config.yaml
n_kv_head: 8
tie_embeddings: true
optimizer: "adamw"
Each number is 500 + 50 x the weight over its row's rms, rounded and kept within 0 to 999. Layers, rows and columns count from 0. Numbers have three digits each. The size before them is the row's rms in percent of the matrix's.

# layer 6 MLP up, 1024x512, rms 0.0268, rows 455-561, columns 0-63
102:436448466521444421521402434534444497534481495620431504455587539547502557494443436489463514539487489460490510559495501532561560502498438549469465509514469458449587474496445522419547434598560507
092:511472453501459570516567520536558545480461411506497562430493448445443488381433402469512536445425453559408422491612605428474510507450466514542482505477522428454489565464438545467542503579578408
096:517531484464549556554514444545545604566550505552497551465503465411592532406467543571423562489463556511480517487448471426447590553516516441479571587474491498450479430620343597446500447465600483
103:488488498497532465539485474457475575492590448464531563546442491525393502462496444501497547507566516490519540632463467472594552450487547553560421400440455511412507463410397511552676484458555483
120:516475505494497528514379507525471490534556434494464592541638505426398561546466599475541555433507518577495434549462562517568547401450417458556575517546548540488590573550483508470525518469435510
100:439424501482517450534410451450387497567463502489452549540483516447539438577508468442555486543481492587503512422488421491630479479507562533455548495542445499456495496452488469479512458477512580
102:505474519483468516535506568448546437471417528593492473601543482434516475492517508392547405482582538482437574551550471489585535582552439451542575553434571530568451498394529440446446451451464482
102:452509417508533510479445415553430532513508477468491438556505576482552487492412564443428527530464481596461590536497473537524493399489585498467483521490466491436513498491505490481585643511427488
116:409506518540515514459538451434425527567602528451464525465494514505552443421555479419480488529475536447673514513531488529368507640511479531542615569483547402523497531575501562425508492546521437
093:489512434592423449464501560452448491536645473507440456536435490499481490502659448534581483592521486513516488491455519522512507524509552499525469460494459482591565524413513481468514506471490528
106:447481593397483553507531526413496548532544522457509589517551462540589543422501501438495533575537415544479514482549434499427445441546508493496488551490527507496498481620492563488503509588527475
097:525480517492477443593510543538388520535491524490576606449575588513529516546510469508498613457510500502501478524495442426469508481442502467454531419453487504531500442406472387470428528571555520
096:535482606497582553523488521436486516528437431559480464589469436443499449443549436446507462476476448609522524513466568467492423423453478564452460504481567535384471452555381573480530468452465417
084:542569542531577526425376550446492564422490577442474553529474516511539401458496538588409435524513441512539432415482413516558525466468524438515548487383559413493532446470490497522462421467542509
091:526518461561445518495459456493516461580541481427476524481508557498449415440510550557545501500474473533559485592495549596503575573485441484534485550410512460461522527496429580546561554513489480
095:490471428437422615510511543524539417484463462565461464455454608458577524498517551396426396528472575483526531478477441467456544483548592536518510473464454416473427476560473550495582597559564480
103:450410528524485483476481322533486519518592465427529472531579592480574511467462383464456457495502575491554507508464559565548468484472398480514565612490527480556540508506442466525468487579599549
095:504472446514493471483490570433465484542507512482518485563542460556539473449536492525562524499583469598413510481551472547591476405443556490444492516500537478486615505448490499480485516498517502
098:532464586520460536549470467484419532491643544528508508540555580455530482520362414463467459410458519531497504561584592496395510452514578482426517484407481468489464529542464508549604486491532413
116:485542576550484544622517495498535518474484475540465431520505500433582464491550463492494512591572417485578610505458423490375586560504451363465556561452492468571547488481473532537507524618460478
093:476434464442506465453485419449430495463437539501474479499506498478516546481437490452474595535512582496432478527551571586451487524516539487445537558534494498504514538582482487532392474530607549
102:435468511476485568504508524510473383498596577527462517430498578454452470422481551470430600497488593472535509499622554524487581540537481503482477587490475499592552550468578465532436465486509437
121:485432554559550489550477497573497458572488591522473516510588522463502431538417483441488464483491486529472535471525631491444567389505491496545462473395581492486469525481411513431520501465535487
096:437483480481518518455470502464476383458568537629521531602604484479467389491568474456489450521529468543517464615425535481556458418448484527485526510508395482498640554454544523423508461472558470
092:510468560565558522574457450491506498506438459532403537420472491492505483532464499469476549477514497586583454449533518517554519494499446495616463507504505503462593529464365511537565407520541455
104:473473500511468553619523415488402505565494487543514466536501522435450434529460484484484463496521576479584485494496534447485592531498442491455561571521561481460525452464500457447513405534513526
105:471529600566502425518545484538473499470481472532436489498490429412464499428453462503532500476603510598639559483543473529531385535599502460458446540515441449449479494467462535476481495474506564
100:557482488412513399511476474422539577500504553574473664485468554527527419501375529533563556525525453504592520479434512462541590465539483440529517576486460471539554463499562514467513444471468591
104:448472519560450543468480507499414398498465505576533416563497477474463490474482457478545486504500508516488472443409532503434482524554446486573535566527496434454527603464562474469407428558455512
090:470452434494527606555562506522470485479541439497481476524512529447550523578549518544484551493507428578468468422505524570505369424571536438409443529303545452486484557493511512524457426470551598
101:514442494452528475537508421574453518507514463439506564463434508522548487431443577495489496405513580528531564545546441518475534470476475517512515544404518529538536443482529520535516532456451369
094:460486474663479499561533532436535473466570396530434511498535554448535431472537485519500518529509502570461468536520472578441532502518556475531595513448581543509518572505505436480444476500428526
102:497431476504558512496440476485431464550494493538503505565535539481495506569532468520462473544546482516531499429506508534551513548508484544539490467455532546355497524485568454426490540495569455
109:519489494570623472549506449531496504554492482511481576534491484388396480480459523457548418539602425486538413499486537563530494600490527495542509436484498508435491407512504605458497458487598534
104:507391486476462527511471496468340549496484508568478583512467515457500538469421491512503532501453452471455595554564555525586468465416519483543489492489554456586530574557421470465439581519494452
092:504515500510429500513438345433525544554484540469528490497600480472504530420559436433562492591611507499414521424511505518406539488508441528545516487534555462424465511531540545424579596438535518
097:422532461445483548468441507527434551461525491593477549471531496580521500424461516490541480550481527512559518420463548493505523546491408541445479508535538431501533543542502499549491539483577462
096:585448493508420423588513458521510568562463538417553602535555489469505441504458474501422454477528556503490483527490511548510487541530492510465462454607479518477525576550503493489463411467486523
099:484478492449567587474500495509549453483495487442408457525523468579458405494565491411501494618507532630489487442592594524593498526577513414438539461482459513484585593510590531492389529531575515
097:470467409486546477437474569461545504544534444529465478501548460403504486515399476382506409469543519533453509452443475510427645460547509470401457593451472566479636476584505482512427390494509490
091:458534501498382510434480461472513496520378493542428558516528446526534470440502530469474542434526580553445451471530585465426462508498433444570472607559483415529565455553475513424539481503487472
107:383529493523509547539469459537505558510511516551448457599485553504477493518405475483526423569495570530460542479496510514525549519518523509451517479475477432497462626471488482438588454588606557
099:522464418469569456551504536565496356504556401537543408479473500578486516451503494437513407527527468557476532372518521604607468540490484491467371583541545558426599499584654529467514380508473585
100:490518488405481495607439439534430502556416499525500501481528582531463475418509536581547501563560460520531427476438428507463519488529549435500499604501502430469520433480568516445429501511542428
107:474465501466491553543438428502503518483499534456454454441513591499423457382526556482448499388560564530486488438388565560379577524529575510578474572557532544405474503480498559503588373440518516
110:439507565451478500550591531481403466510547447518494420560561530427487518447461487540512522557511448544594489516532539516469589575519552489497516529473544507492514567543487532560459551511431428
112:496487495553467577585493525509488408553551473561515525599493485503533476466503543441480564502547529520471508491469513541527530551525569394489551539490491490486351562525422482556506424513527427
092:448500493500500533496414523566508453470600553584495447459523500489510493527428471469502422413424550534462504577449547587440535543495580538510508526508474521501482449553473492465423517519556458
105:497474483469452512489573470449400554580567443517510538506522484491449458497439490521555502500544457498544448464451532441508488561549541383552535522554504448386542469396416505495513486501445463
104:518540464527540573604550524543543560524476435612525519528524492496525456433514536453433395520529530480621442493501586580501552481566543455526494494526525470418549512528515557532483591487459523
101:528534494534500432461495517458465469502576481526461608586523543483547494516462486537538461485469460528455479492524550508617485646536491427428574512442503489460483465498571537379453548442554571
113:566495508478498484489425467507508545457465437445485471550523469477409477462450445460513533451499488455461454480545547612494523429401459416563568526481476518503522479493463518513573518445566478
102:480439482504514441546485483531529450444513479552502623495447487541432431483439509612562495493505520523573542516451439475444513520431526488444443543512624505552537550450517503443525503462489497
099:508507516461465574477433520455435557507572514431532468498574456503565555424576497506434470460552468563476481484474577582469572580484473498361589585476494535464489540522467486531521535395608605
093:459508444532519465547524429412491498468533555501557505521557558493469492457496533530420453525515574544560564493517502494564470590490506540554423494438402433490495506561548465398426548563482401
089:519462521467467515516432466451493468454489540577518583540501531502555360470524447533535489491526505435432517532490497461403465477620546430429492498468479459520618543516511458485461499474507489
093:480477443532454447516429515582546470516543512490485483532450500508369515462488546447537457427582517498500531417469536579550614469502524458433543552482498506574533523584433546516550544484518512
108:405474508455563485479534481506466547471482532564386479469513515514408453461560536518501428559482570585568690450475430545480509472561561542465493530456529460456508464541518503477486562507530597
099:400486501581428555536546478484497486560460507567548529560440472449519452460462508534510538449444460517584531512469493460442498492494489495510450591489544428514572505511523544426589516493458404
100:469469475414404474489401382415545608444512495500566515510659476448505582539452464473481447460552527534509534523504498558460448407472464370446487510483461453525547485475488573464493551569533438
092:427471520593521456518451492442523507482599577558521490474491563544428460586534513586579434476558479465523528479526458544537462551456538578480485508553448520478481565412426512509518455465472537
094:455548505501508572517402494517525396473487501514491543452605462437484482533539528586534425523498513509607523454512533483569460526465551492565508520420454519480518569528492526497488525537517624
097:463435502559512515507446538544473479560554519626521554418560426553517517519532558555462443498489486506531505508506525493571457529405541513521463494473489543522660483527562426514452483429525531
096:495483434565515493470564391518542443465500534477468497437592549530456473350516479489571579472485546477606485482531485601491571502508421535478482504502543571500425569502416560499485471464491455
095:450519538531538500512514478481489504511508383466463557445565538417530572531606541516560517449500471523525507511552522438504494562422487504524515501465491501528519572419493499524459462439535508
092:404433536498467649579491548438465592548556447479478532502527484568538511402498561542555561481523477496551489466509399503528532561548550565465514473420387386470500566542483549481388470422461508
102:464450536569562545562504447441484481517521579478507516591605577478476562507583529438497498449501525506521581570539487522573451587485573570524497435376404383540458520524465510474541537563470568
092:461546523475422565436561483438435510489413498604506484432552492496559431426412453497527543461548451560493518532430494498413525555437539462498423498457506388527510497562448544446556584447470477
101:496503565544460500582483524489540579545588501542596523491447448463532446408547474487552426562530527469550553488482471543603523465587572466467449532517569543465536589502432549459488531530413453
117:472433406479465410493539448581461524590494504514436469584512521521501510562503427486509396631590602487443515469522567621501490531482529520484570524497495446498464555441536440458474458523543438
096:466502560506443457515417416566548544568454541496478533490486431388485534419563539535571449492467542512492498493468468528593543563432467593457572493561493424410534508476467540481542413436491428
093:508453440569535515477455533446408516537449535538505566505415527437454436411436526481527492484478512515517541535534547488537519438479461517542439510444476472515541527549496508402541477523597551
103:412514480522451532521427506468567481478623512494466547605481474469399514495456414467488518435500423483486492472470543472523521522512537501408556545514496489531453513502518499438480497560516547
104:471479505563459543519557394466391388618514467529502486512567442435493430458471443532556502474469493620404449552495452486476511508474474493516460516393545488509468463546520535420574487506483513
101:534450511550542471435524421422382530522483467471509514632480525496508355537412525483473515639569479569471555470412503522551602404551501461550460622547530458487553516587481488503447522505523488
094:487416576500419439496557480461537491577559451594465488522520436448402491486408481376482418514556438524407538482515524516447567536517515368532510589544571447533479473532503544499453460481560419
107:468479558476534486494515511436485490553543429540497451570551496573524570402539510437455537676505482530404489478529480495469587560464488478531515482506512431493553475439502485489483550527519489
107:582488501568461529539540525519501559557466455451539543528391598492552502522491500479540574473530546581563408518444439473526566514535604504446481516398491493491494439614427541372540451575525503
097:576490539442537563484459396402519605444470500574537487539606415519462537484455487424512449456512560493495453600538555616453440479522440508469529542507460552500486469517517558477556541572528480
086:586438477360596481535506469475521450576489480465471533551525573469499487492479512407405533406501510490471498435516471591495503459486552549529522447461479561596492526535389535509534484408478417
096:416519374632510523504511431506556497517555459589507481509448465554440443510468514459578583501464529518509426574495558526531485521561548446474436543523392627414532576434476608431552466505623537
085:479518467540523496496491542491518519446469570542560509394490499488526514422427548593480524566538476496513452492539452556519488458622485448517501546543481432405480496557428445540449558421558554
100:527516441536446495539570462500432456548471553591404464496603500427480394522450553512495419536554474560575461580505449474447457497556537538532566486498519520482589589549552605490545534497519485
096:518432574439505519486539451504449562529558457605475525590533512459452448494483438474501400575507522511475571480472455523560511460498471513554474512467419562548444522517509534480565510532583532
104:568492479530467552553485471391471434463464447540456484521493445466510503512539520443521455509513457557460462551513489540516562481468470458535522487507564539438522381556462594493523419594482581
090:482529481474479513484474540511479473554518410469453621487517517514438524524498501524455441566517517500505446452595467638478531460472547527440433472486523529509575624425601469536549507402528483
107:533516465488633524553530536555509518486511452506431458497582551391463464586515491490555461437446483566546476529551647474465489476487501521468453477410513495490491431456617575458546426533504528
119:384466533550481485500508435428500435541471560540431460573478505506531542485547534459498450509504435494600615510545536645459489464467496474525554508453502451545494486487448497363464465457453489
096:514487398500462515524542413441459452490550527518518551519610476476506556524506437438552515483464418530547485529482484410478506636572466490494543585426453409467520508549467580420488483480527466
098:454438551436473481556466443461563630517554432553459502490536542561491555590479496562407462551549433477614534513483472490477454474432498547477562398528507427495553581485513617483534445453481390
104:507400523443448568529398480480468428543548567559429482555567495507451522475443541483479419524600389513477632566527493560470521537590538455508602447512457488460534481477552504517452532570552449
113:440504475505494544578452602565503518521503410535454564568547416521489469468532539454485501417462445505534610434491525495579561538490542534547512489354507498471559528477476480490521563417500543
097:544472534455486482627552439468472452605463438488533564517468562551430523495439571516489526532508590451403519519575443519572482487561519454538538439504489596547451436477498477521548575513478439
097:527496403525482535568487440520453514515619517448470545545501590384497541540514505503472537504486454490515522571443515492551485575576433464571482552478409422490427448525619612466495501518515466
104:447463560561511544445528426496473483544588560576506494479469605516501521490472546499480494474535484576413611501470522579464503442540529523435538506463523443470570563485508536469448571508569515
094:460443494448478497486522447401492567650558427542524486577576464510431583480541498403443528521530469607510524462580561549489541471412460492437542480601547421566482481506442504459558536484441558
114:524534443539551590576504562479414545547546422524419485505460467455461462537468489475499465519545503503487467461521523543444564389513505407494536587480567521463494497432492420505513579485507464
102:494545510482591433458427469481472554589545558461507560541479548493516516493493581502579507473473535528461474466404454580487565508547538495460472483517386480511589577588519494520424502479474544
107:423502554454445457535388434419451555491473448486524490571503434449491462530462544426538454459534406509551545515500461633500556512476485483509494514415500492365503426447563502390457540504583496
095:560435448453463473533460510499443509599648489493519533597527485467514490562491404463455537515490561487396468535455497466581514523477548567570465422484578494478584630404585533557505444421479523
099:515505432476518485498520452512539584544443489554482499607502449507525498552454429542392423494498490512508567473448519523595607451505438573505475598530530514502492520450582533476465536474482420
100:448532438481542558471495507603486410588493588516431500472521459495477591463462531509561486521491454598537502605428549545533466479429509512449420570482512556467484501435500476479518417508439496
101:544454511480448515551586487504451437474483420471626469540509445495546507506566438422506506454525506476504473545498472544475493484599506571459545522405481562562459485580440475508620570503504430
097:416456475550551500524558493530478629538485458572559509412396434481478515488494409446424521498583527566589580505518534549523537583535470594527515482417549517489469483466504476424491554486511551
098:495475385562477443529514460536486478482537514507542417453430472416499470515480551532547454516570606513598468477509511509526504560446446465595507496482549388496486609556552470446478399507449484
091:349475529458460580439493474344452588548521496518481525494564402531489542458491457489569403512532603612491474515514470605461474479511431544510515486471499451534490479539463487463556556632484473
105:420493477516408510466397427530524609569556545502539486436536434449518477518490474476521419565574506526455543512598431541534564517509495531571454565491501454518445475544462559403496529460530540
# layer 6 MLP down (transposed), 1024x512, rms 0.0251, rows 455-561, columns 0-63
100:522545443530542532416510530570511483456428491524533524460550536441502455484504520592556502542551508523476538481541521454616444554489513536528417460504534486567462542493584526504498540497511494
091:477536574479464478501560546480543512472476479474614461498482488446450513558498472409456448584417430529460444417458450507562504493502417496438519434446499492474512531486561488556504475511446491
094:436516580443419642394529430553479546439501482545492442471486541569537520508440523572510442558507662460505517504542548548560430540503463528435509564515531495498531470526509547498479570509457461
100:495517511458452517494562431502500540496540455486566491558480595496529462535509481544503499494515509470452521464503465444564521494520513559436508307539559541518443414527506540511459516518526485
123:594490592473481542428511491574542504439561554485517537496539472514463509540530442543505517529451551579428383508521440453478536370460495488525429482546567440516566535558534466529508517450504484
102:539431472477461461442531558514501528494525535446592425458517485515469549512528505529470496501390555553530518386486359546579524471587470466554589544454514500489541521528496486365430535574420446
103:523500485505489560482471517520505458570484474419538531539533457539570439522580457573501538474590480517572503492562413407519546527473531435608543567588548579540418539373482557601462460514569504
104:557478437627498510393465608532548594524473515418537521482420588570449469635567528507576454470453571528495509484534526486501543431542534506376509452461641551486481414511482485530414409499519543
126:512584537476492463522509430467506524509473473470590556484556437585527669517465417388590442469434504513637521501516582497518515556534503495453505504534463441511496454610475563496486536468401458
087:470612416434523475541464553570597491495521493460579381523471512434543499482484405556406537446519524486460520505381534525440465593530458548497549387410523487413465525510490545488462480507503504
107:456416493535465425511479436546504567459438563455482546511550561514509527453453535501424539407526515497481517573550477490408522532547529421601428516466470522481510549458444521516579495536500465
093:514438489471537511534484432487481398468486535479506522481451488534486565507475575427518485468494520440404464467551508500442448484539541540492500428529441479573471513520494546452465457511380456
095:512456458475473454588506480432560566507603626497472477565482524498540539468486549522435495469500476497591434556473479561459476575507398484524455511541501458414488437486533532527498526583558561
070:506537518492425546626578485532506415587501422511501475476484483544469463540495442461488507526538547483561522539503560510553427512450538513483445535586520588473423490546544544380502516466512515
084:528419534474636483507549528513452501383574470512472445562406512507540470562471466467505552481594552442540619405472462509504415464498566480487504407573457469576572460426515492507433484509550425
092:465502502562420548432482469512522536473530491520478508531520500462503565542411482587437546504566513479576439490528509513524469500566555499524416553501470551585531487512476462575416511401468532
107:474499533535499388504505396401522441531546502451623545526514503514505591498516467554450511493524438527450524492479481451522557509477517509573564469528472556536487473517563533510502467563446450
093:454461477460416387528567532498534443535468556515514487532556427481559506356553628415445549484473430494529494483627542481476529583430477426424478442495483488548527544458467448470503577454548564
094:512569471513417471585500573403498474517572523510568482463499499471439536542556503530527540480467459558468523474441432451461497482486497513475390563488517430483454436493571545453492468503461468
123:534495509441533429538574592574553499541460512553527474496597449475626605485599479475434443425569467557568596440474425558503557450551460492506486510452492442512481508438501441580487557521490476
090:549461499498467452559512488462519625566477485466486487470552501444474542484443547520483459447542476518469536431475472556583480513525520466537535456544470494436355498342485475467506436492523431
108:553562481557444612599519601416509491496441460477567499519557471522570501387522391515552570492441523505421450447460532406476566486419455471508437531505568484477503493591423568509533446530436374
131:464526433555610513480584500488527511518465611484530472419491537511526475501417354495510535458514583558397549483523552437562447379513600499440485445482510462489485524552473420357477477421445471
095:475489575480491541541521516582560585483433486606479471481458544483550531525516433497408491466548549512528565491539538458477497570501519523583525556435415486513535508465543485483544525507471477
088:482509491424559478428372521554571520536475518554574496516380440519492497533410558443572536488412584450487514604487528449454475498552468516497481453419529503527484469447501531452450509587586540
106:561456574485504450531529482427462537500606525544415574551471485464540510573528602484464505534486500462544600454420490466482405502520481523524522370531531575551490506444521572517547476470465498
112:490518510556452532462477440635486463521382560555463527419558438473505556583626457504606462491513513351522434482522388419492501432546492498514531491625433539465488433477483495493512526613572520
107:549492497449468405405514390377521500425527463460539530415498502473503452489489587632517531458457538577521529414480402480480446530567529639573493581448566495548468500498526495495477476503560512
105:459523523518523567404484498530506541530449463548483457417487391438525533535502484581464492521539496476588519522506476490521530472468469458516491465541504470494625510427501517560507484493577499
088:444490473555536576400444515571494478511511561422553512530523466518490464509491484462466379530536557442472564515440510444505473613518510534518575510510491478546462507475478559375508599496530587
101:562436481388599573536490556464550550458460556436412434455442498528538515501508568490416492498595528541528585573469583417451531476487486564504598485481437514437469533491433461611497424368501523
091:533426458525468484473402495419528502444527505451574540507449578493477547534521478490540423516485543489440593442461499516479502454519578505520560515503585494476458495523494495475540545472520549
102:413430601490546489432514609548503471578506479433548464472526437428502472637566379531478496529548558529479475429477541494505487556538528478473486567488561535457514524464473459610488507455554456
119:501481503426507357471557544525532436638362510472587507578555450544515549422575547539413526533530475502451543452443457438477501495517467549455491467510447557379479527574557524494587590519486504
104:533467542505452464518450653532566515484463466435530505506498449521502497501531541399516432574503494521510514510491508474528492533489514488540401456468532569530498527498449584449519423439474472
089:486511526457485453492614478548500438529504536454503448542530423484494598537492567488452463464459521502541449580443466505476489596477489467493446542445512480549453456450531484482446480588445515
089:510496440514431501417561469438458486502505617521533536527380500647529478526469541502504544457507505442467522504627504508548488505624526482468469482528428558439541548470505487561533509408488512
094:485523454477460549497452527565344583432547457411569436446434523486580530540490427538574540469430551552425490465524493551471502527605538452485466534437433489416522458536451530528506583522497521
097:475483519539607484541441441553536519524501471528520508501431528402523560519442462501555455507501459437523420531391440518431528492498477530426547469539472596444464517476515501490587446582453470
093:458556521544554482500492458491508493524416560444519516354544470551460473486494525480522493524563541470399464560582398562439443434516539416536544558473526481567392471494540494558505572553444478
086:564537486521574574589575487475513551508495456456581473467463496456506543511549545446538538529462487556410468527463493480517552422445482499484489452402489611551462618450512508493457467503475499
112:448516544570548608501472548603553541542415549482472509399432482520495536453540463489514514460447507548415518570487539489510548429533516469491532424493531411421557584583487536573429550492521560
097:387498543546471510474521524533485429499476471506432531498484595522589535468493514483591564519482479429474492548470472482486491558444503636433551567568552528557513523473475443598479470489503446
104:564465524530466507425414543485502534570524448459544486629580477469455465414415462558482546652533501500504563487578535558592489473503518561484465456485522562515401522547427512500557458441624513
105:474486526487452511452500415401473538539522471444557579465470502554504517540466455492537587464498476518471490522482499482473493509633544511469539582540503523532441495512433514497546482453588538
107:475625430540532524624626470443466463467548460476568538539517469542584506451510587510526510565468554502562380548565477502550450518487613508546525519505497432529474516520492520564503495466565486
118:489550534522500554527431443573538434626527454513543533621518522538478526486574569466518563509378452545429463438462407469465535513419469546574418348457614480453389502509511487464498477534564483
087:492420538459519489444375459436558473577534530444530485521577491558437438469473461484474510464428536520429533448489481554539541553509506548520498479553482523448411585512622465457406469517572590
107:461504483490557461491518448496463578558519559451511527455562545511515534444470540499469550496523430520562504566445494502455502574518433465470492482483460396513586528479480431505556535491397527
104:467563494452500463482533585539527469447508451578552530515476621556558528409542473516591483510434466426543460497539510420360478481506455504556570492481449474438536459391477497501587436464533462
101:476642439470463461519383467588433525551517476481541525517556509514508455532459414528500645509485487508473466429508358507531377579459507485477461506436423526526497511430525517472504449531536558
111:540494419514462496491521498457523498478457534576469523674600529505513460486494444516554502581468473465490490430458478400598489443470525495485410450413486523532641499503514493491430529429536582
104:552516457631635480551567648473459459567520437447502411569451529548557529503535518512487527522509485543482533508540466549514480485505579521464399464445463440382481489471541504490492515407443506
095:491576442479488457508517387494552438481454463485594425526511501459523527525494499519500580498540469548444495563494535472470407557569557539513494510496453440542490501471469544497519476538501467
087:547512486551445470437500491405559530492571572516517498520492553552558524522566436443522414474417476495427474513478630537510456522540454617532554525552475536478554518411484478479472564480512536
083:474437521467479456597564574418493489504534491484444453429585374593582513579503529418445477545560506541552563462534503513520473504444494528390462401475582464555519509564462511512462484537477516
093:532485498435567434542528518503525474561516464510525557483528542558589484542505480573451500463518405488510567560453520407604512481432549476483514525514558501499507540492577486475539497497499544
112:488589482477578494638481501506473538482506509548483532504508413593587524405528525574554504535428445517579605564482497452468511452559530513558383454494507532535545546460580430671490578472443450
100:414526521476458441446518461512504447542494442489409466522482437615543519493492450421465498400470401529532573473525589471545572465395541554577565449539488510466459528487559449541426431465524528
091:426510457514469492456453472392480579583522524498467551553501471512466523513506475484551524537524508473495445428460491517442509549480447572461482424632488396520518509538486438477546525449506489
089:572474599532491553456549517501507432410512525463533360410479449529459449540524513445481566464537438424458620537539507387492476403478384544446532304503520491431484558430567496547471549507466529
094:557426494462568460547438518454435514524482493457505534505439540499531612487502446488515453480505458556480482440458443457444533517534459482512495508518513448464470424564443509435586511471458492
099:512505565518577507507481511516491539561510467582474577444460490584591475458526510506535537500490453531521496462501513459502374482505554571577601459471498501579519461553425501489507478544588523
089:581460502429547527498584492462558517450443502383510564408474530435513478505470492538485593524506618467414501561442652545453488526480464465499518499536448520495529494572580531424467538571429515
092:442538467479431502457465507547532496476567502495521499413439590455518439555416485503512529533562409496496472494503479487509462465510540512507412507466470482518469479542554517525478609614472491
090:524446568414523497538490424503534456434500528545487523470463498448429537457513461411397570447542541617533530604494617551438497539493473471462474489427475486532495514540488558482568592579460455
107:514493523499511554526465426446526500567551481521525429591538463494558525527539479544542468534437460449515532506517524560523521551534625542449509489574546497478467433412378545483464495455557481
086:530572506458450537409532441447482483522511471486487495486500549516527463534538527562583488478454487446571492473574546582500526489473472454591483501525470597445412474589511498397576515548538475
099:471501543474505475575589456444553566510469501462488498609488534546471470505508453542519538542511493524506525483456433438430558514443500443531499511500606493478435502520507447515541499392461482
125:465530495436498419567543444566435493502516529498527568501491509533537494553568547450460491527529470521504540554546517442465553529554511574500503497529552508522483526442507490570485476553479518
094:504499486503484517577421438416421461472491520494495521441528543488452475541438506605459662517567488429309542464483557634493527542516594515560465455526498503585578497505482538458486478518466457
088:544451466610471481476441513550495460427509467523479456491452493406429529549527515544535448472412537535543410520441619590492491447524558532438516419489496455529505479494510568556564538484482465
098:475435503526524534572471556534433564462606491500502493440509530495478489491505481645573443495513581412499475492514470504574393507576451520505496482454510410518475552521455479559484493485540505
104:515522503450493434542521499473491471433550504553532556489502571461536413369451450540417519482529546454399549460547458441514498540459522512498579532553545476538499524525457417412442491517470539
099:432615526478542473476568532500542511530480402512470522499463437501490528519517458523497513535427556547448599573422469489433495485478485551486484542420489495496450505540503515443453514556505513
090:476578360488529460525406495562585437616568565516536497570524422525491489457553532533545443501489493518545554487457472437495576489503578589438430541525550507529523462474559500520539487505529486
112:417533523530514495422492510534551487478426584384476513457511495384443497537524554503506569512525512575537507576500488456473438472402541460490526466499407504467518549536484490528598499477491596
112:541470395567465530462611488524581467542549519469527451520491585481514517573532486537500487447497544577415584508434465517475544479510503473569484513462499464529502461534475552582493524480535487
090:490461474507553441448483514371480541425539580540460587454496557513442530532525460552508459500432482489469503417553553523491499558572561476515576496540474543577660497491525450509537477433495520
080:470509421435414427559476611548531547519495453480500496424493458517455425484460511554570575522521520470486503536524454499504462449478505421504431531555525508447532447445446519515446577493562486
096:429548489411468465501512481548523537438512399516581574579549521502523490411515504514528527483435478485570500480474538543544487542577573634506547509539497510489536576589519592451508449552427488
075:437473464533594381496507525460445537484567486421460426551607557459475465467610524501527535503452450502458535573479467499513584473484446519559497464435557495518506519384523477406561555521343467
097:574520550461516465452520551555462500510447492469530522562532585457539509482503512575531548436595484536435405450524460536457495620591434446486506522517567440553488512562478471486451483562496521
101:441528474520472519362419448533577524509396576467554448576500490552508516553429527551435523554523455503446490520467574530454462546479531509562503422543444411384475504523543578505559433557533517
107:496587491517493507473453550465466550467422497504559385415583472452509570595535374471533527479557538492516507452559507475483387349511472588527486463539522468441520508596445573541556511557412461
082:535531438481502504444524414536528445458567627508513422455588500512591545493502537480479607484502483541422567483498510403442502530577467462466547533457486441508555500505371441540472555528383513
114:480507543556466633523466479495497473530469438493516523506509426498556461426448422485498513499468517553443525526565402481470434411444505406487448539579507533532529447549531523555488485520502556
143:479424482512525504484558506515492493525597475528372493546442524509567523500484508452394432513503577525582555452485438527505540423484495477454543504494476472514444596438539431483456420433514550
090:434561496509445583476525464551507502489440537473488568466529460449435542568520605528465437441531532534426485461537499492416459596479451517496508469462523429529568470529474571470563579577511488
099:532451496501459468435556470620553417622442566459561506534462511449490483552527503510422514418570530497520610529498427515570500485420494530417584454453512569467484508446482467495479530402389556
104:502510434504482475545506514416445419571417544454456566539481441459471475539418575511522445499379491533478422520554473541499548421629496471514485388449510566395493532454515569547450485378545547
124:391529537415447572534503450508540598490526488545594519447548472612471400464482438468582466433515447522570493467535531439432469437555478531466570571520560577534499494491533550544477490568512640
094:430507483482505595521495456534480507392619470511567547547538484466454503456538434519439495462498409444596514539602424527460506478453516443463522471497525493423582492465509507435518559501454522
094:426530418553411565403434474483432513479490527532453485573445494500416528511444526642498506482554544495369507494504473537475484521578495442454467442514540549483401575517603522486486488519558576
104:502563585467527458613498519416500534548429520522496470511546465582558570554443599486384505518591523578487453503490484543457486553456522465484397513513463517448473471490435528590435486536443563
093:537620502433539534441554461521577513456640491456469463497497619562498458499503573527610443493570470523496556507431434511561506542520482451497631524494462449574510559448595434528455504499564504
131:454540472466522547461517567516518579512501437453492531493494416553544486506547460477448424517503446576459520555497550535427496446489508471566457532497585477508503414512560497538556538537524459
105:588633556487528509518486491433588530471491511466562532467447503431511464553556365442529472521459398545478491524460557466543542529531506481473501491430446485490522544453500541492488444527474575
114:501533451530518581508542494456491526479475516402518535553568548528506510552530535548450525513424484419480489517541498522534371549429561581465599460495487540473530530439478477439485476493503539
095:498537545512456517397468499458402595495516502454457498443534455562514551466495476483590562565452453426531469544524485598450494487474537488563499416460518468544468503607496477401498514505520484
095:483480467481432412466481449433538483531469567428535486467460433400446475450472504515467576469474472512468466526455524618402430457504561464581456553478497508490450544515538574486465421554396483
099:452545458474511484440458459506528494516550411474523559500486516547553577446537518596465568508501428507404396504430467588541599482535624560482464503539505458443463496474498495569522465463575456
098:452490535520451549505490381615492534573529454523524475550457504561440471515475454487503500472578577483554481472434448476451418381515560406534469458502506510489684578499541494501485529512572583
102:482613469503491503544510546535506476563425470464571531468447579442527504480553499535448476550427469526459541517465519450513476575534478488488575451493513439567491498468476489551492551485457470
097:589439433582580524562494558528430552552558469521471538620481521484560441505530501532515475539508457552537614493458494531584552477526545521425439493437473487554538474433605497514470595419449524
087:526616447545545494474531523420492431535595497487493402531514522481406541511551471495435665507528514614500434482430405482492463463501460478431554476455465500527490589481517418509457399447569527
109:434607507476452478471524478543578466587537537533531485580585436491510568407555551550571505478464594431498487539427477545497464542483506471580483559448473464420518413512510521566444499485538543